config.yaml
n_layer: 8
d_model: 768
n_head: 3
norm: "rmsnorm"
parallel_block: false
init: "normal"
init_std_qkv: 0.0324
optimizer: "muon_variant"
beta1: 0.95
decay_fraction: 0.888
seq_len: 2048
doc_mask: false
steps: 7775
Each number is 128 + 32 x the weight over its row's rms, rounded and kept within 0 to 255. Layers, rows and columns count from 0. Numbers have three digits each. The size before them is the row's rms in percent of the matrix's.

# layer 3 MLP gate, 6144x768, rms 0.0821, rows 3057-3129, columns 576-767
098:131156070142106135137128107081124126132097116147129071135150137137182131092149143109103059095122054172156138091151149100091115111172172139073100112143072133119106117137067132133101113099108117148168165141120126179089100188152121064187139120064166119173108146124104119190157144119147151128178128140042151142113192053155117117148084122168137179068094093125155134114117091165127194098107154099130085157144123177123151088091164124043131111154162138105094126152127111137155043125122191077113137132133068150098108113128122170130120151118119100124103102115124147101092140180104107095
106:139183109127107153137117123133120141157109120134145172171183046092112150086150107061117119102125096089116120124144127149130129129028114181156140127104122168198152081126144089054167145169148149164120108135054139110170106104120136110142169150146125107092087110058125172120145124131200156106141120106129102226147144105144158162139174105124090094110156161066111138079136170089115110099059109164124127094119123115093092129146133156073070119049116113147090118126169128096162136136159096124092092165141055126158168136094159145134141182126153089186186142109069128159093165153147135119
096:119176099076104172128165185150153117165166074116157149118133143116109158120125118158184074118119121123142114117125135107115138127139144081109117108131086143068069186159174082096130072199167181127123130102105123095129117134135123122116123078125141117197132030141157133122164133166174088157090140109138138177144121139091084122110136124068117071136171121098064205119144130147103155134115110127124106133150077115130096128140114145101159083089114107169166111138121189172169148163195079096109144118155151105146103137170129140135176126110189167186094206114127108155151126085198146111
101:163082190120166185136098112135148138150104109146123151091158129139115143098229055107132083118105133122145118125151165118130146200105153139193107117144154211159129145179102110128136158123114078119142107066119131128168090081127114144100069128096126109109188097106110096215130101126126126107083163124167166161134159076141188118154064127128171117050129142183105101140138159075149000098155187114145196066124085106141147122130154150088114123146096150133131118176129171094143121056154165142124123117099126092133166157119114109109120089085168146143147078047120165085132141100102108128
096:157127162129081112107187175120138101129125084140076150141114153087130170138100156128138134130103123122125106108115137162114153123116175093121148096126120148127086102137144116120161152155140141098112129163209131116131077141124121091161125140126137138124084127152128103132097163140054123122180147158136127104173119168144083101122111135141060119101155140098164092115137161110086155173145073158125152111155145151098133143171132137068085154130156114130112184101110171171152081135128100122044174167152134147088084101116147096172118144127079129141131124029094119146122095082116092094
103:138152134104182150147175171078140137104151097133127186087148128142150117110094116087135108137102113127154111084138134131163158075149124088178144103132175179178086072092090194146071086055149163090089150163163114127156125170074164147141148099090175056126174124100141111074144119153149156134123121085160099201093124105153170162104168185099148129117070120078073163123108163092137129098106124164042101112088117134085133129174107171120115057085101073162116148131103151132172141176123108148107093097183116137198143112114142143096135117142127153151157087144115071177055146120127116111
101:116103136128167150160092148095115122113089116109162194113111176118144111105077093082135148090145136114110092121104150105115114122141084109145081163094093145153082141150173162118189128135081132097181044127152091130109165145181078158060169106113124134114120101127169172157187150115132101153116112139126085163180080147127089093134161077127149117119125102127116113114139162124108167113106183062156136041141130176115132147082132188208147138110162115148136127115078170152129140118134097063146127096207093133091056137143162133135146130115127137053096153130205104113112080147081141125
103:105105077093145086149116118096126156076127158108152094085151094133116129151201111116158158129088131148134101143177097079181159147127088109167140137110109114158106125107190118119130180139072127120101102148117149029109087164124108162194154179119167051143123126023106170137133120108132101118100103085158159152127127159114149205187148135119124121143130117082142109152066122168121100119164064156157157117107097124131127160077122106107151114111146153178087122120147127144089135098079076145141077099148099069075138156118151068149132117122158125143110130111132136129144164102112136159
099:121183183123112165123192058130066130145112111131107118160138158131108138159078162107158119090127122090155096163078146106101140115154152129099206156074124111112144119112127167122141175122149141225088173094150116132108142153118156064154132165216199099131110097154124179112156076179110131150133087124142111139131119165166178174140125158101145139145151079160142124094104166123150104176170135060126130118101143088106096147102133187122190134174140104114181185104136130090095168151163153084155106116054176060047081123159091170142111133137174138157177159105112138179198094196081120141
099:159120132112138150165121117162150131183168165129114162124108102147162145144115104145105114104101114118164110101118161120135131111173138158101106048126135139132133137131117082157135126146150098139179177153088091179095126153128068110098150118107137148097155150172166158117157142104198155137157093179114150158142123113143073139153155146125136119086149219102177115105114166112141066074110071165171130105107191109076130147106141169130092134152147119174136147147111144129130092184114098173080120113110169093164100106138167110132139177109092118111137109145058106133124140044098069106
100:120123197085169142073114134100114138165137105160110104112121119143091162135130147106151147164193107100128148058169126120106101165148148120159151109114074076107118132135141152108155130132085121100213134097144154116104169129128118097140170152074141092169183101106184146148167103128144088111134148117116186092169164133128141100145135061123123113120090133104127115120134142095101115117071122106124108118139097238082172121107103119148124120132103090128085202120123086054189111063083206123203126125100089075092104119147141129123072160118078113084115183133100098136111184143110122115
097:159141135184149158151098165127115069083100137099130117145098127136080112156143148124079108132182165160105141104162134098137149132155110142158137151136125127123120082153132134152107141148160089148099089112174132118090156158102112174144161154168114106127119104124121111144135119087143141119095083143204167183156145074118122152094102137103094116103143151082158127058079102126145139148163140133103122059171101120152117081126220122124058127070103098110127102140149159129126143123119104100145146156148136113125181152151128141146182142104090114146187179108100117095102161156136087142
103:110174117119121186113093152182152117142141126099166087098165208101083142152152163130071106177104172108072151166168142146127123079154145115147112080114166146120160103117102140091124097033158137125086135125167136143105137082116161145152168149118184120101174129129199151184187152135127135117140146135156136119101136146099107094086137146175162104110159093133098138156162174130145140171069145159139132149104077156116132144113161097165139129110120101123145192122121079159130105126180134131073171156137154163185134090146120074131072096169089104101161153140075107110117172125114107092
098:136111084151087154141126139147093187143150124127156095101121128111106144158102125137143152165243152121123127146159190095106190166161150163133120110095186170140107063143142156153081138145089151151115113132128042113069147145158086113139169127188063158101122169151178182086140150148121088150145131100137181129122199148070104099140135179059131050158174150156139176148160119069097070052199089128158116147096145100108128200109084152160119126149178085120110120107186142155124132110151097143082164175129129086094113112100097148179110140110160159144176169147154137120101134113065114131
099:130121121194101127117120139126140095119205109091140136134101152159150133130090179208116134141091161145070177117114138130122106144152110153117137111144101094109100116090142129087170124071159106136114202153088189135146125109147099143085114135091086192127149168116118132164168149125126138091128138132135127127050083135087121135132149162152025139109052131208096146104174081098130124077083144099161125095078119090134135194137094124132154113099131111108085142096153134104099091107133128128111089136126065092146178098114166166119117152082111136125063144085130070120092144128146151104
106:113137137151106122158131149129147082120117111094128119124139126106138158130103197148182092135103071158145109140109171148137163135159183094112133164130135113088107151089128123124150158087162158110138195106120131125119124092156047150124165087166163106118093099149181078150106136128185092113154134152105142171159147081173123144168147141139143136155137114109136155114194081128188090155153105159111148155159154134044158162114043098172136131148087119105107119144187097154162153113154139159141117128178131184149166129101163154100113120122116134152127146148130113092159173115111151085
096:099092171122099132191058120165119117189124106130157123142144078116145133088117214160146171092098100160109132147127094231149154176142103136147094127119090152115126135108126132148111183084175113120095138096149153094182133113135135114176141229128157158102168122133175221138114142152105141113157100095123123049135131175114192131166161070148133094106126107112128138170175120175112182121137164147148140088104103174124146118141130127151138083108097061135136105107117153105143072203125133176157131164134118150084177127163099126131093118090137169187180084115139079089105146139120114093
104:160079124080120169112236120117124143080158193130132115130128116101160129115068118126089097167174129130116070080085191125155145123070132182076100127127122165126113142093141129152123108160122141093080127113095152174135133153173084126129176157205151086100147152130114171087150133150115141125122098152084126101098126102122210094114136182092048119102082077136141121173107134146172161069112128096077200126130144055124132202165122102168154123081182104121081161109097153209170110128156153156087157149095126171121088139153140082105083115103129129111112106142173160107129094108131059137
101:080114113108136118146093102111150109106135204094115123152151113129097170179196093096142134158114149083087091153096118152116128143123109084153158068092134090119171178158086059153135107130111129142080184119200113164084099100099122164126086041155134099076120078113127144067122171127169188082162104152169105173085175117135146058138146111190095181143151139082073093129136105105157148146120099171100084046122139127131114131109108143140128148117158129100144133085153129097090169122095102163112102111111071079170108107108091114140084129081165174198136109148097098106107145073087183122
099:121094118128135162202100106168111098152122088129095170140130159110091192112081137076091170126081181168126187099108116120206125040115133127124148145143169138125143096096102166170164091097046177099106152086077110094087122088116182169112101132082135096176088106117119147137108147190140149172146172192081133133186125149124128143105152099151094131152090097115140150137137128180117163145138076151148152161119133104178121121138137114122099191111220148127130141175061076138125143171137122186131150112118186108182085134102093088098168083160118136136199090136119116120113108114068105166
103:101122104127135100168162177094111155142064083112120187167115194093177113167171113176099107176108121133122152110154139020131096134059163160072164128086096125140175157180135165133094127120147121079129135093145154138094117096134106112095173148115167165093106135061090113097174124156146112131061093140114136114148097142124143121148087101086134133145117172156174089075134100100116111140136168145082097091141147153159152171116079141178133191187210093088109101139146130088129108112103098150138128129098117110137128158125108141095164090115075090093071110145225132141124152199137156064
104:146138139086119105152093135144208098151163134128096154138130113030114109099140120134108137083135122063127095110122173155144139163129131129110085107096147108130120120142193130122136074123117186103089214124131133137068141172133127140132163167172110142159122132117153181111127113113161153087097111081136097072068117132126108147081131118087097185129168145143169113068132075137174093153124166128093182146147119143130176113107116098114213133159116116143093064107120121119081150089120124176183151089196096067130086139163147100073104130072166066136104058167074140180143171122159134121
096:166074157170064072118069155123119158130105107167140120100149073145134164131083147099197121144149137165107054158117119185155183162100087172153130185152107145151169125143173081111125095142138146112150168055077140107072113108099146153125156140108055127123130110156098094109162145135117152113151180116103117134148093103176107142183177126199085110155185170162109114122080134121181127081184161105122144135157108119102125114150097180151099153119199121103146086150105125110121122147082125112111121163157092135161143137113127061177114067122153184146174170126097130123066078159166162100
097:165124192117091158135093127115119084142160087137127184087182094122141113170149120106111083136145114130166140109181100102147135218174098147086127159186169141103093156087117157182117142139159155106107133151072181071105106148121182146185147151117117106132155148076182132121077151177115126139099108152217138188138153117120193130136148118070171099103135145140146182139121152144131179095113132190070139169131136157148156123156169148142125145166147128130038130139115069135165142149150181077140124171073147169117099151134087100124146116166121153133140116078169226130198129111162119142
102:118130072122094123161147184157096161122085158128105156142104140104097146121130136166114110170135120103064135158138125141162120101139130145137141133173166123131106137146103140122069168131099102109067157155086105108171122173120132187130074103135113117105148090078134115149179159116103143116060147123172073178136105137099098148152085166120104109182106135112122154146085114183147147124134130189138062127146116079125162204061132064131068130111110097150151122143088101120109128094070164132175112132153098188097093081180196189103128140135139131117100129192146119129089125076108163101
096:156110210186101142138194074141161136163159177087154098124171123118141140147180131125166124124102106148155108166071176129108179142125171135233086151132146045114096134112106129042149122143153124137143106170062120118072173082171147079186116108147128119130160132156182151168137112128103083124090073152171124147136088121139134079107134170071189118089139119184169113136149120147174080150126116094177142138138078063040147170158133131110157155034164170073131078102111079089137160196131136107118123104122091166169145154099145127066124123125124145132174120182185121145108121123129117166
096:107108073099149143122098184146129126130124128159062153117111074132087099165177122186133112088105133108161176140181093080130152192099170175102187109115184164139179162141144119099141117161129128134154095162098154117098145121080113087143154142084137135123150104132092206157241047166102128156139127125166130144168170061182103128137139156116202110109084125135163107141172140151109151110169099143089039134109133145095154102165153165119105122029105117129144175125100128165099153129098177056103054104113160152119133116084117154110118151123144143175103147142132166110151079121114086205
100:142052135123141111168126150139169102131154105103132118081090135065148103177129125103134160089145161110137083180180120093146147085096122141142114152163061119134134137145119117187176069169071150102133091169089065118099109133146108189130131143138154189145122109186093109081142108136122081123163123181154096167143128062105119088089100131113103152116093109143060146146117144082143179125079105156062141158164141098127163139139088117065099110132138133084116128139124146120163181059147127160146178185135156133116136120135107120127137064095134169115128130127110163071148125182119122111
096:139182150139136165129084140124124116109118133135149135157114136124168138119181185154099107157068066135124134106114135172126076124145149171184151103158115152166143087062152060128151177168172139162170085188120123109098066200120136144097181124120072106124130114121101094131122071098175121076107117121159167137113170171111189086131117182137121137105135131093086076179154126118177070155157176121110105080104091162187113161141153135135169100168162130131146186113112148127154091091143084142101130133085121181171103150124127120118057116162093201173093131139098089147132118090132156168
094:094167148031164124101105089133104113125100165146116099082115100151159170182118099158132092117100170071088144145142171123138132090156130127103122079176192154148126058086117141174133082134140118113100204134121130165147068090160175113149118104116165147180099164093075148103162115135106151189210079102131146134151089113084073172130114139186125128095156141073076142124102088079103166100156167112127151127170093128137150120140159075095119108177111114103104170146140091160147081076123146170106091097091085084079070125152154119093157084114110145183117078153103054139175124131105088124
101:104160043159126129124155074117139124238140162145141109149094148208125154165189150126171112168135183098132164174147167109160071125139104128083174140162115108163115071078140102115148175158186138153118080082178098194112088135182168065138147072066118140122101110083134120187188129138155185102149175112178151130069129177130170179128141159113129105096130149151155125155079093137110136104133132179086105170142180076150166155093144071146106102106129142197127084094102114112098158128170125086110099088173111143034133157111121193126114123086165124172145151127101089124117117088194154112
105:154118129111133190111067135070108126171146120062127105160099180160103096115118176165190026136134058096105081127099087169088107194108181118115115127190153106143132147086139147161071188119122131117153131142122145115182095118075115188157132157183174155149097087128146140074146151125112118132130120060138069110124195089139093132119098184105087083146097121121156123126145120138118173133107145101119148076126133103111168108092164139116113103131145128150173141149117126145053141184113111115053132136088091092178135134135121202162080122163182173117115137088119119105165084144150077187
099:122165135116149151066163130078141163140136166146127140136092172166110170122102139057140097115165080149130132080119170123152139157129164159107122124106142171099176099165190122139131156185148129163185110075118089072208176157183077172112106180104090149101151170109104192097136095177206122073149116166141142099162089150160176151142158074151106061079120165099159123146208171153106118207177112165124149165144137127136113168164169100137183090126143133146090149128112098094123145195102109133130143090136158092082125133170139137148200199121128124107135142117105117101128152202149108093
101:121166104098148139103119048147161139132140170158168109136072150138122058118157131098100117087178157158150068118124043096067091135151121167139146101129145118120177106098081119102136047143120146159118137123124150137108154106180132073154116115069125117105182075052141121116084159116110141155147147097173135144148141133158173117105137040125137136139167136168109128169181130067136125178081123136126116136130092127088124107117162062163111076163146112157157119152132120135131083098097133120151122066148111184137096127075145124127135131156147131173120101138197139076175112103072145156
101:156115141131118109166053106155112126180095127140154070128202074161154107119080107158123168144077201102114135121143147138094117141141114171122139124100157108137096170073117145116136160132139101137125121137061183132102145113166142125089143146056094119100146153157095141101100099149091145211088082163146119070123121087151123103115150129125158100201149096083124120124096160186142089097106148155162133125157086140149088120135130155203108043197103062120162082141125104102163114101079096102164132079095101182088124161092129106111180171132133102136096119147067119090140126079185123255
097:154171118159160159079124180144120116113139144097143156173161126102134122049161178165138118159115159114127119087160099163185129169150138091127127089124129181161111119166168108149099134103148127119121135143138151121044171059169154119050087151126172158166165170118184103134108121134133135164123133075135132157105079142078210114167086132087117132088167085121117164117132096124102117173111151144141143134157119102102080154158136109111103110140178175139122130140107149145106157166136016159071105126124147115138097115075171180118128156137156188153060156162134137141083135101100156091
102:163122148089214227112096107113083098128092098101124070126156112150120083146181156083124111164142117113153151146133115167087134105152108091149199118088128120197087133129097102149156129131190090182103090112176180109154158089146152165160136103084109192128127097112113065143193161087137083181111176073142160119063160080099144132172119055129133139085127151113167123112089092129143137167116097104098140159116155135116109167026114136116120134149088180141160106159093124123168141057157114079130140150162109128148134126132115112108114100110075107122151114110111143126164133151055149135
094:132092148094087215137129130069097180147170120111131142107196170091108146049077202158108130132171164085128151095092066086131115143107101101086106062109105129086115125128116125142142092124095122115109113129115118164165132075150139101059148118161094055144145110086143158209141122174089157096118070091115148123142147156156166108128132114169097109089111129123112114114152158141100151062140138081093174120132083214133100076170151171119091103159085144113192188087144117081105092131089164091124134060199173066111124146120118081094126133158173138175169158145128129126117060085150113117
104:113164066166139114173125125105106141134098080085124118128130058182105117149083137174088149182080168138131114087147125088122114085174195151149125163107064116180124130130147093146144074135110125151131165138180047137124168073127156064093157142173145166144085130067110128091171160176105095100128081130061084109149140120126157115118078130162182061129062127142126098137125141112112166138148111157136160136139063078150160161141171135135128107103117115165070095120117106171136119054151213156129078081120093120107143112096181176151195084185155127128098114121146126085097113176143030065
098:135126125171063131139150110116140186183148181088143133069176144143126161099110172100167088154148131105113171094154148173118141159089144132210109150096090120178120140154180107170116148097164155166153144120179118120096150117088149141093125166076112110102079136116122103129125218104152089136210172146158128099085171124170113080142110094085100155132160104068080144131132104135121126110143063136174137168129091143095127122062126087145160113165130150137127090186148112143069156114058104174110113135095096080136138121092096139134109103116135175170155146097125132119133152097127183151
102:126104096148168112127114154133103192103136137111121146164183075142108126106179144171117128153104113056140115119202130183100146202069125208133102119147136083137105130126118098081106133088186105150151154155131122128157151122066120112089113125106139115130120105085170134122123180041150138110104132122181111107150142098135118116100101191114061133097065149174128107124118078206148139100125176140155116132124174115137130167166138020130135104144076113119158126104106136164153180079141202165144138113119093134108111151108165072120168160075133170094129139125158150079104103103157128119
098:075096141142175139199077110107083139124121176106187110139115122111153161162183163107135083136139132128126170102137131116158060127186068175114111134142160081132123112136111125190106140109138163160074116132139123109095157159123150064132095088146132099116150123093201151145106098127106186110122139145193164116098115107098115136167155142123106140157051128100149130159156157165157093098098169123114126106081163105129105128173133043164146101176131119127114081094119144096099134140183139145138069185160153103111063163140086137146128114082110171168118154174145131154135155118133152168
100:181159168189113143135122127102120079124104131148125126165127123156122106112141203128150128124148126103152079133083116103096129138143105145153124118191150164169109137133094089170123137190187067106094132205106110110101151152110119180137098149143171136151165091110160185167182118108133127125163111141102114128071121063134108139103140040075108144096160123135127085141143156112134140181179058132122135156178107144177123188138115134117076126143116122084083138153142114155158140095143095147094182098166138098146104104237167123131113129139112102084130194116159162107112140111100086131
102:148116152074066080159142084066073141145109150126178134112133100127071066092141119153125132169143128078132155148050127096108123090102163083110092121089130160082083106120127109095097123132115116072161145098153120099106135166117207111147114114119126128098095118132045139128113122178161162152162210111106166124116182111141110121146104131140125162140110165083172118126169129100121060168148111183060138125115139143127117118125117078076124099138104118130126140121208131104101124115102122091083156091162170210077123157132207092110075146118088107109179138118090098119119081188175123122
102:057104153132145173060162103128093194165141096121116138101145140197115133069145094100136118138125190153084104130149084111148185109127109110124123114148078140128082091086118099115122147077123166087165118162172169090159151106100166129114125097113153156098138073131100118180096191148131144110086170130126131122200148161179102115096157133114128132149120141148161095138077074087125082127097149150135114110142143083137166132142176086107116137160103172145179143138114177156145123169095119076146172126101192106163141099152166164106159125063116144051099152113153102181057151132136139150
098:140139077121143133152127134125121119136083112180103132031073137090096172118139182118127155119086102163156059166125045126100143104154123099116147139096073133157161164118095208149097160087114160150142149112131055106163127107165123077129118179104116138127118168169106132135163111104152145137149079120143121109122106141124134191077084155087123115147152140123062115142097148095114113183174143133115111152197095119104182061096095087161182134150212123115161116089070091103142130124142132167135121113129100097084138127164150144155078169113120141115154136154111070099105106148136072105
101:135147148121115170114206111163136135093088159122113167110086160092140144133115100086132132160119072154139148120156146071105138127079117161112116076121146127103128100106149160138121097131095134167098106091111124146094136123125132108096123108183126110183133115127133169155134141126151216121153083143137126052161139120111101133186135154120117124138222151155168174141093138170170122111118107103222104155154104176097143165073098088083151130115114109115139131156104117121111118161161166196102155091106060133136169129151140152176089157091096151156117129108143129140111110198163168124
098:119092157101115169074140091074111155114119144165123166148170088154139140116172200180147095131118115157179126184104167098185198110159112094135152140121143143130126112145114124122161125102106084084140114113091214088114058097119093149148136065142086108101078127149135118114117146088114113119122100146069118192076127112086102115145124164185146161150119080158141124144140097216123112101140091102115113105099115115127072143163075077127096107129161102159162187108137074152149104158194123113140150152121113159097134149098163132107205163142112154098150103165122113170156119085128106124
098:079125058169174167116079104125048111147116135069150192162066080117125181101101145141108184166113195197089107103140102083161094142147127107126179169144121121102109132124099103128074142117112091142141087075112161089165130111112096150134155086133127144112147174118138136132114152143162111124190110116151151134089080146100107141136113110118165158117098206117074097186126094134113077169109125122128115142121118114144159098103144113126096123133168122145052129160143131145134146158129158140131112136110167096157108103153209147099128179123112145180105144111108099169175098070142128180
099:099105124153153138143176120207147161118171150163108155147097182154070151134137164172140090155106052117114103149117171118135107154145160138073171127121135109120096140148100099147122132098051143086113199156140107163099067209179232144087126147155078110118124118119143127088175156146128146090131169040105074141114148115165173100200119084137110159207130140123199099158128100152155096116138098206163147083091149134098124136150132084110101114032181136132134118092118170073137076149113154137050121172115086108130124092106086116134148120150100134136174126166075119151098139152132161102
101:135128129068113156108006132141148101108120125106116136125119160086171113096159169130142166143112141101179142117140112171166101151104172126164124149100107119157204082084116136104120096137090136109102132079109157179098164144111135099156137119148144079170077102119114147140169106108100145093159117127112129133145103138165142125166119111192137150092204154107121140100120106103123145169181104100109108128048185161092140115096089108151117107080135153075154107126130069089088150138118120113141162160130100146156154146141139139104103086165191117198102181154093169170108128155108143105
101:085130071062138112127146163180078126114040118170117117185114113151120117146142154166183174112125065130104116094071159117063116105161213180124116105105081119111115133056158166096099207114141101149079109100170158083155108136144087101113154113140083085122100132148124170121117124069154128112165091136108109128142113140103112105063047082111138137116039118199130162096097107164120123067105125144103134155084083186110109193113093119115150101052146104169163067141131090065218097152150118124123134158112164084190179072093127102134113104085161088179107087098072155093097109128085187115
102:070102137135153159144076151109103115122133075125168149105108085146120060195168156089053215055125129132076141142045140167137126136116134078151085092107121098140111162077108144176087132151154181101109123089086092156133133139179096102176123185146133159077112186119208104164109113148173130163174114118115081102145134075113199103175137188110170147088152066143114114108154111136116115096086143122103083106140122122103162192110138126084106039114036134130118150094127168143139107144155140191130121142180139104145138149143149127068113137085080140084145135140179141156169178173131092159
104:136078141099149104156132095144124076137171135237111145102125140101080144146115091080095152165135109123098109119128130130163096111113118125147214109180143155098081132140081174159095152141157150137108102134162106121137121106176115134114175113169128179122153078187126107143122134108067177100115103051166126142084077117141131141135178150118155146139171107178153083106119136145081182117109133168183177154120140129122158126091134106134107157158086151121086086108127099105136093077136162119135122091235112095140126106169140111111146033125149155093175142144146144135160079081103148165
096:117129083102156162130145123112112140106153064128093078132111065164125131142101110161133196167134107124137134113090130087155137149131137150103155166090072124099158103129097174145198152151113177107162072131126121165151149121132087140107076096130189124081101180084119108134137115157091129075034108153138062123172169100119144146153099070089111147128154134152161124113119171137104059111099155139161080144078119107155106076118149164107145132077110161127127067115175110133136128133057105198121164091098181160049126099126135152098133128137167099137158141156171151073113104164158120145
100:171163108122153213113172074095118155115078167149155170123102134179138126127136077142105140121074137118138151115145121163158112116137131097079175084172133130115104103150131116131129153125173127050113146067130122186149108105085140093057144147128144071126129131169134119136140124138176139112203094132151073173150129145079119174089127134116123070137102130146122027132104126131127091106165106164143098140100094095111064097099137077106201096120142142176145074106142122087115085143113236104157107135137160166151070183122186140176129106065110130134105145129190133107142171112139063100
098:121143101122095110129156112092125106203138177186144172123132141121088093129208166136110119146146119153127161130136116162173088115133132068091105138101144057169140109151150110145144047166071119101178158174109157061156186080087161144092163133107069149142130189143140145140141183111177108150104110130173131120135113155143188085136174083123103061108136140167172185116115126114127118104110075133180135079124073173092189122088135109158182150223121131115147129162105099187099163124109178156116110176086147159170145140157107122101148097154143156131080061152116074159089152151092131180
096:120068143099174195102123124164062181120155197120126096059142084149138132134174150168122134126093138110157105148130133142155142115149088109204073123194135104090224143124181088034055213167122083152159103138151095092112151094126127082098067126101143120136175162108102158066158106124149053140157118137139133166177124091150131119111159152131129070121150163127113213143157095133117072139159126111106148112078151108142167153129176069150117060130122097207153067139024155159188190148111044153139121131078128100148145099125164105116134149139107087138090091095087179118144150093148125080
107:149120134173074145099094200161094147166165091115137101135086118127190165026154130147178166121117150063099115119122035141130105079134094178097176060129099120129142109099143133121163128192083183111149103178144152159100094146165113096156104122132129173127153141164103139157119133118143127107164086102132100132054108134184103149088103158150100176160135088123084119159111105111115076132110126097145165169082138143172094123135084069217136171079192111110124147107167134104164160118144096112142088162194166156110174094133121175177123162121145120091121188133082177102173128119140113113
098:162104135141145126181115149091139152143166061127070137118097141140181122111133105143048147139133062144141134080144096140144079180136097136120159130120120111188101144118143118138127154132103122117084118132080095105156134090118171084132126152094160132138101138090168139089097126118035150098148098092162123098126067142157178103147054129114089109129156134138143104151223150141122189044123210187109162078087070127167048097186128165105133112139134150095125090157084063130082132151120120165085065134110124131185163118129120148132134143197099134107136106109134080099144116089159175139
101:158094141129170147138127124041128125115157081144086118142151193147098148105131105131087091169165114087125142083112160125187123146176103125106076219135137103158163096195138092103110097081121130135133165184132169161136052100060098120130091119111102134255119131157085150119084128112125129133146153179112147142066182148182131098109136133149129135085130166137129109108129123126105140078143173099121159133187094168158144088051123117073109140078116137103151155107096114122129167080126156147186112116141082138150072117172113161185155093146167089167161141130116104172053118160091115133
100:149110104174127201105100137177170081177115067096121107160124128107151136146106076067117132168116115145164106156046192082134140083202112090117127144137179155110097107134216122163159185136151127116151153095075092116095131164140146162154122131107134108146138131181175152162157142134125132103067149167115124155146130134110086137170105155121115132150185124124131108131187114152146100133077124136086078140123135118168135132133046096125080087135132112116060120100124117073125069091096142152148117129159093195101117121192092090154109160175110084156199135120108162074098120080176132129
093:114104137136150118125104147094037152148125152131104162149129113095112088122094078090084201156107093140158158166090119121202147156140169138157148131074093115078105135072121133121121139162158190164083149075176093118123112098092137119128086125113165163150124144094154104095171137178083152134036140081100119145209155141091136120175119065125114103141166114135128046136110170158163086153104159161142109135142104132160119118143138125097115120157175129144153156189131110093128172142157111082093137092135135110127152116122141138111175168136101101101139080160139067112064127167087138142
102:116150086152144097086123108158120158157068174146119124132129096131105111179095197070125164141121098136111074203135072158155150121071131105139117099080128094177105108105170157081157147085125087138091202133153180142071099151138110159067171152164112113113129128168145193071075146121110175149069103111174125160099077067086174138118109163118135151130075067075111173120187137101120127152108145123102050133141069110108172056170071169108178074141133130215094112131131138151112099067167103099172103076116137160100161125113147111120197081168168108117086122139117124142105137079192109134
102:165156130115144083138103066110064106133149151101124129071167130145136143054138146114162132090131146105124148135157152092144138083124119167145067127145110129157131119143140073086130154161123171153112098157113105113141164113075175139146109119076137128159108164113138161125115161175146144109104164140106079105070134152135176137184125110117116131141191116139093199141121181142100086100123108146161130129154156125132123110162107088105140113111092129116058128141098105143083048095036124138143125110115121172139117142175148136092139105124148154155138144127143146149078169119065120109
096:184095139112126196125158154157110155096143157131134118178135158056156137121144138095073141116095095190141132170124129187116161130141142130172095109155081088128134158065128134156186188153161084142145169091095169133176150152081105153161139126100139136116101093080129149087164157168110119142134091100097111092154148129117148110139151110120102172112135133133140163145115139096118131096145144097105086122136146098152121116130093113172157145132201133153130129126062147138189172112110112156092138098101172187167150153100142125182172184083149124195133084124099146139143171168158153127
095:094087060142154126120221075134156146137106092136091157090143128127076072195119129132135117067114143124172152108181169168057118149174117196152054189133099137135105118127137118143157116208149141199113127165170129128138161152148099069116178172132107158143135083118116112073118123112100091127156099140104118145109088050101182168159107133176151060154107124058096079167108072114079119120229080116142099118063092128141141113132178158093162147094097174111195157210128119116058137103147082123052161098102119145100141153145131114122143122081139131169112154141157119117135172082131129156
102:068133063143182097129067126144092099133112158165154106087103091101176146097127110120133161143152098139135161079149116171127143069088190150176091174119126108145131151113093108111130134111135121150114103155119166183140111130148161132076155124050107163121119085158114082106160139121070123158099151109141144156164146120100195100110150122062094169146106111131066128168191053109127128164177080088179170132105118161129114174098130107158078205176159115150129172137158082132136145126160129153162123121146159134105132108121138116125117155128138122103076165131125156113109083135137115141
102:168161131159146126098124111172155152115052164129136150095143129155052145099101108140155096121114130066108104145131129127168135100129196169164146158023135109130120168148110152079133122107096113090114171081123117162144136153166098146174147126130075136126067101066132120106145157095168146166161119095131076150165125165135117179107081106129146139094109185074184221102149162153159076171137099126142167107166063187118122096131123046130116136096125136085166148136113161123161130143107151158142116159127181066197112096171091127078144139163154066146147092149097123125129171097140103109
104:099116087085142105122152120167108101172160136176114132105107131092143163127063049081184116146119123184125159132131115136183189125106121129095103145076139143166137160096161127166120129130055120142152121127133088156176156127110161103145160141175149146122087128152129078100109145148137137130079124131175176126110145154094142168165137168112060141128183097178145118159065179110064085146121152107071185173135112112101109163146170115026200125091117109112164141056103162104152119101072191120110165160210133083102119089069171046125098085132095089082145159099152125138125105115072144105
097:133093146152082151100097176116164139127079131128122131097153089143159081205119098159120069153138137181084155142082151167094118147150060150143134152109169157101080142099124139075148177144099162103129119177152130118146078134183131116142137158082122145115088144147155123157127100124065110118151097071154095197074099155149174206100077113130109069118182050115169103105149113121156125169172116120147135187193094142143140146102131183138092115136099111118093139178089194103108135063099119109121144163136068193088143140113131099106138089095110155188225156144181113175112140049123102117
100:224169126111093152075194114083144095170119123135141169091124135164153093165128060184098161096117154126102119082095144153180162177154113173143097103164134112121083089175161135136143160083137102128135107132143115105070106128117115122120125110139158104151118178136151104126184171132170154134119131118141170123204130124092156104138169085059162097136141108108139149173117107116098121117147181148169129161165140157146160124080192064156193102138157155073167121090132144106092160190102064136110134088196129119127121148177158137128123136093089080105129162107156145151097087155111141089
100:150159111140110166125178142178137130107139084094066146132108125165166136122095116079123120140115082164131101146172139108090090140121111109187138080211112110108116082148168134120102111128161167090176142148133155086136124067161078129096134167136144122147111104133179144186139131130102142162081161095091082155104150143100252142168124081181137139036114125107120099159133110123075188115128098159128146134104071098129124090113136062201157099174136124140085146142221105105099145090140122162130106129163126162115131110117165169093135134128099142114099148131183136157104098086155144131